Each number is 128 + 32 x the weight over its row's rms, rounded and kept within 0 to 255. Layers, rows and columns count from 0. The size above them is the row's rms in percent of the matrix's.

# layer 2 MLP up, 768x192, rms 0.289, rows 172-178, columns 0-95
size [107  96 109 110 108  82  97]
[[143 154 113 178 127 153 123  72 110 138 146 113 100 137 135 177 155 165 166 151 109 151 143 205  74 130 161 149 125 166 156 102 159 117 190 133  96 100 132 108 118 103 109  74 116  87  84 152 104 124 114 173 116 131 191 134  88 167 124 119 121 137  94 118  88  94 164 178 127  82 118 118 106 136 118 170 170 150 116 135  84 174 153 157 145 197 100 199 116 131  87 116 186 171  78 157]
 [ 96 163 141  32  94 101 177  94  87 121 159 147 157 155 115 105 135 128 112 121 103  88 155 131 115 142 147 114  84 102 132 173 148 125 118 159 112  85 138 108 202  79 171  74 128 125  95  95  37 125 112 143 183 108 149 154  83  89 135 178 176 173 139 150 134 195 118  93 107 155 119 119 146 135  69 115 117 170 152 102 135 137 110 117 121 133 137  89 175 163  80 121 186 160 188 126]
 [134 112 111 117  75  95 148 111 140 118 154  98 146 154 138 159  50 120  94 121 185  90 130 179 113 204 125 124 149 120 118 124 198 118  87  78 188 131 135 126 124  97 147 164 126 155 159 173 200 138 111 117 162 137 102 110 121 121 124  89 152 119 135 153 193 161  94 137 126 160 148  34 204 138 121 176 143 183 167 166  93 100 187 158 113 159  85 131 207 154 132 106  97 135 106 151]
 [127 114 161 142 110 148 126 159 155  69 141 146 158 148 166 106  87 152 153  82 114 139 152 109 131 118 150  78 145  96 159  42  90 198  58  41  87  84 162 121 135 118 102 135 127 136 117 123 105 115 109 135 119 118  57 128  39 135  99  89 151 104 102 123 140 102 110  66 109 134 136 159 134 197  73 148 119 141 138 141 177 121  84 148  48 118 111 215 161  74  89 114 137 130 147 149]
 [102 134  89 117  90 166 157  93 140 124 140 126  99 176 141 168 141 118 153 109 198 105 118 165 149 154 102 150 169 103 111  74 146 121 184 152  68 168 105 126 163 153 111  82 128 170 125 110  98 215 127  83 173 129 138 112  91 107 114 104  88 141 146 107 107 110 118 171 137 145 133 148 125  84 137 120 107 152 112  82 109  93 172 110 156 154 116 115 142 117 147 139 109 125 107 114]
 [143 169 108 209 128 116 154 175 164 112 157 113 142  70  96  71 166 142 145 108 120  87 129 111 154 168 167 127 110 151 148 103  97 138 134 127 160 151 133 146 174 149  90 159 157 141 160 129 161 142 128  99 125 109 155 108 103 125 153 159  90 152  69 177 119 144 107 136 163 163 167 181 127  93  85 177  83  73 135 130 131 146 162 107 187 162  78 105 188 123 150 156 165 140 130 125]
 [120 175  47 112 146  94 118 162 117 134 170 112 178 184  95  93 133 122  64 126 101 159 145 122 158 163 105 114 106 107 170 152  95 148 129  82 134 116 168 133 117 139 126 170 137 134  69 196 145 119 127 126 141 164 142 123 142  88  64  87 143 144  75 139 118 149 110  64 162 121 165 157 155 209  88 164  69 145 139 150 162 110  91 100 128 100 118 135 105 128 155 172 152 120  39 209]]
# layer 2 MLP down (transposed), 768x192, rms 0.261, rows 172-178, columns 0-95
size [100  99 112 108 105  87  89]
[[118 100 137 167 139 101 135 164 136  82 156 154 126 138 162 152 111 147  97  88  87 205   6 100 110  94 149  91 143 136 142 101 201 117 105  93 103 115 158 123 104  38 138  99 176 160 118 142 102 117  96 193  99 119 177  90 145 121 121 172 163  90  74 163 136  63 173 159 127 122 142 137 107 197 146 113 107 100  97 140 171  99 130 100 119 130 167 173  95  89  84 158 177 125 140 132]
 [123 124 126 134  93 122 112 134 124 106 179  82 157  87  97 182 145 111 151  93 106  99 152 184 129 146 123  99 143 110  67  63  77 113 121 160 154  53 106 165 187 128 148 158 146  98 144 139 154 150 120 122 166 107 136 153 148  87 153 182 108  74  86 124 181  89 113  77 192 137 192 141  72 101 139  78 139 148  94 152 118 115 154  88 195 154 117 128 137 144 110 115 130 145 121 131]
 [180 111  65 145  85 142 150 142 149 175  85 131  96 177  49 163 133 171 139 113 110 121 105 171 147 145 119 124 165 144 148 139 161 111 128  62 149 123  88 150 205 123 126 202 123 142  77 152  89 114  62 157  93 161 121 118 163 102 118 123 146 125 170 158 126 141  97 109 161 130 147 131 137  86  61 121 148 147 118 121  99 103 138 100 153  99 103 133 154 112 215 136 167 102 152 134]
 [210  77 141 141 131 185 104 153 126  80  94 147 193 173 143  95 149 111 170 126 149  81 100 102 140 145 146 158 155 129 141  83 162 161 107 113  54 102 168 133 120 149 125 132 118 162  96 131 186 210 142 135 119 176 125  56  73 142  67 132 123 128 153 160  82  80 144  62 105 149 102 184 135 136 153 168 137 128 130 107 147 115 138 100 120  81 102 180 120 122 142 138 126 149 104 143]
 [103 115  99 112 210 172  78 131 128 105  68 194 173 147 181 119 145 121 142 167 217 117 144 179 153 123 148 185 138  99  84 128 133 181 156  75 114 115 173 156 135 112 119  93 127 149 100 140 134 168 112 154 171  64 154 107  98  92  88 117  89 111 152 179 164  66 134 120 198  91 130  71 125 110 137 101 120 168 143 209  94 131  86 136 135 132  80  81  85 112  58 177  89 153 138 160]
 [124 108 162  81  70 112 190 118 150 157 137 125 119 130 133  76 111  96 101 162 163 124  90 121 163 138  99 125 112 163 188 153 142 147 164 156 141 157 156 173 105 115 107 162 106  79 105 132 143 174  74 167  90 115 143 131 105 143 108 151  92 187  58 180  77 147  97 150 120  84 108 174 165 163 106 141 118 146  83 178 134 150 169 128 176 102 109 113 153 102 158 149 142 149  72 147]
 [ 76 111  61 126 112 114 118 101 127 141 190 159 175 157  99 138  85 150  28 121 184 201 152  24 138 180 123  33  80  69 147 167 107 124 103  74 162 127 139 109  69 203 157  99 139 135 123 140 106 179  75 104 108 172  99 151 142 136 128 133 171 196 108 168 124 136 123  75 157 138  81 177 122  99 124 110 130 138  73 123  69 167 129  96 159 126 106 124  91 161 123 120 141 120 162 136]]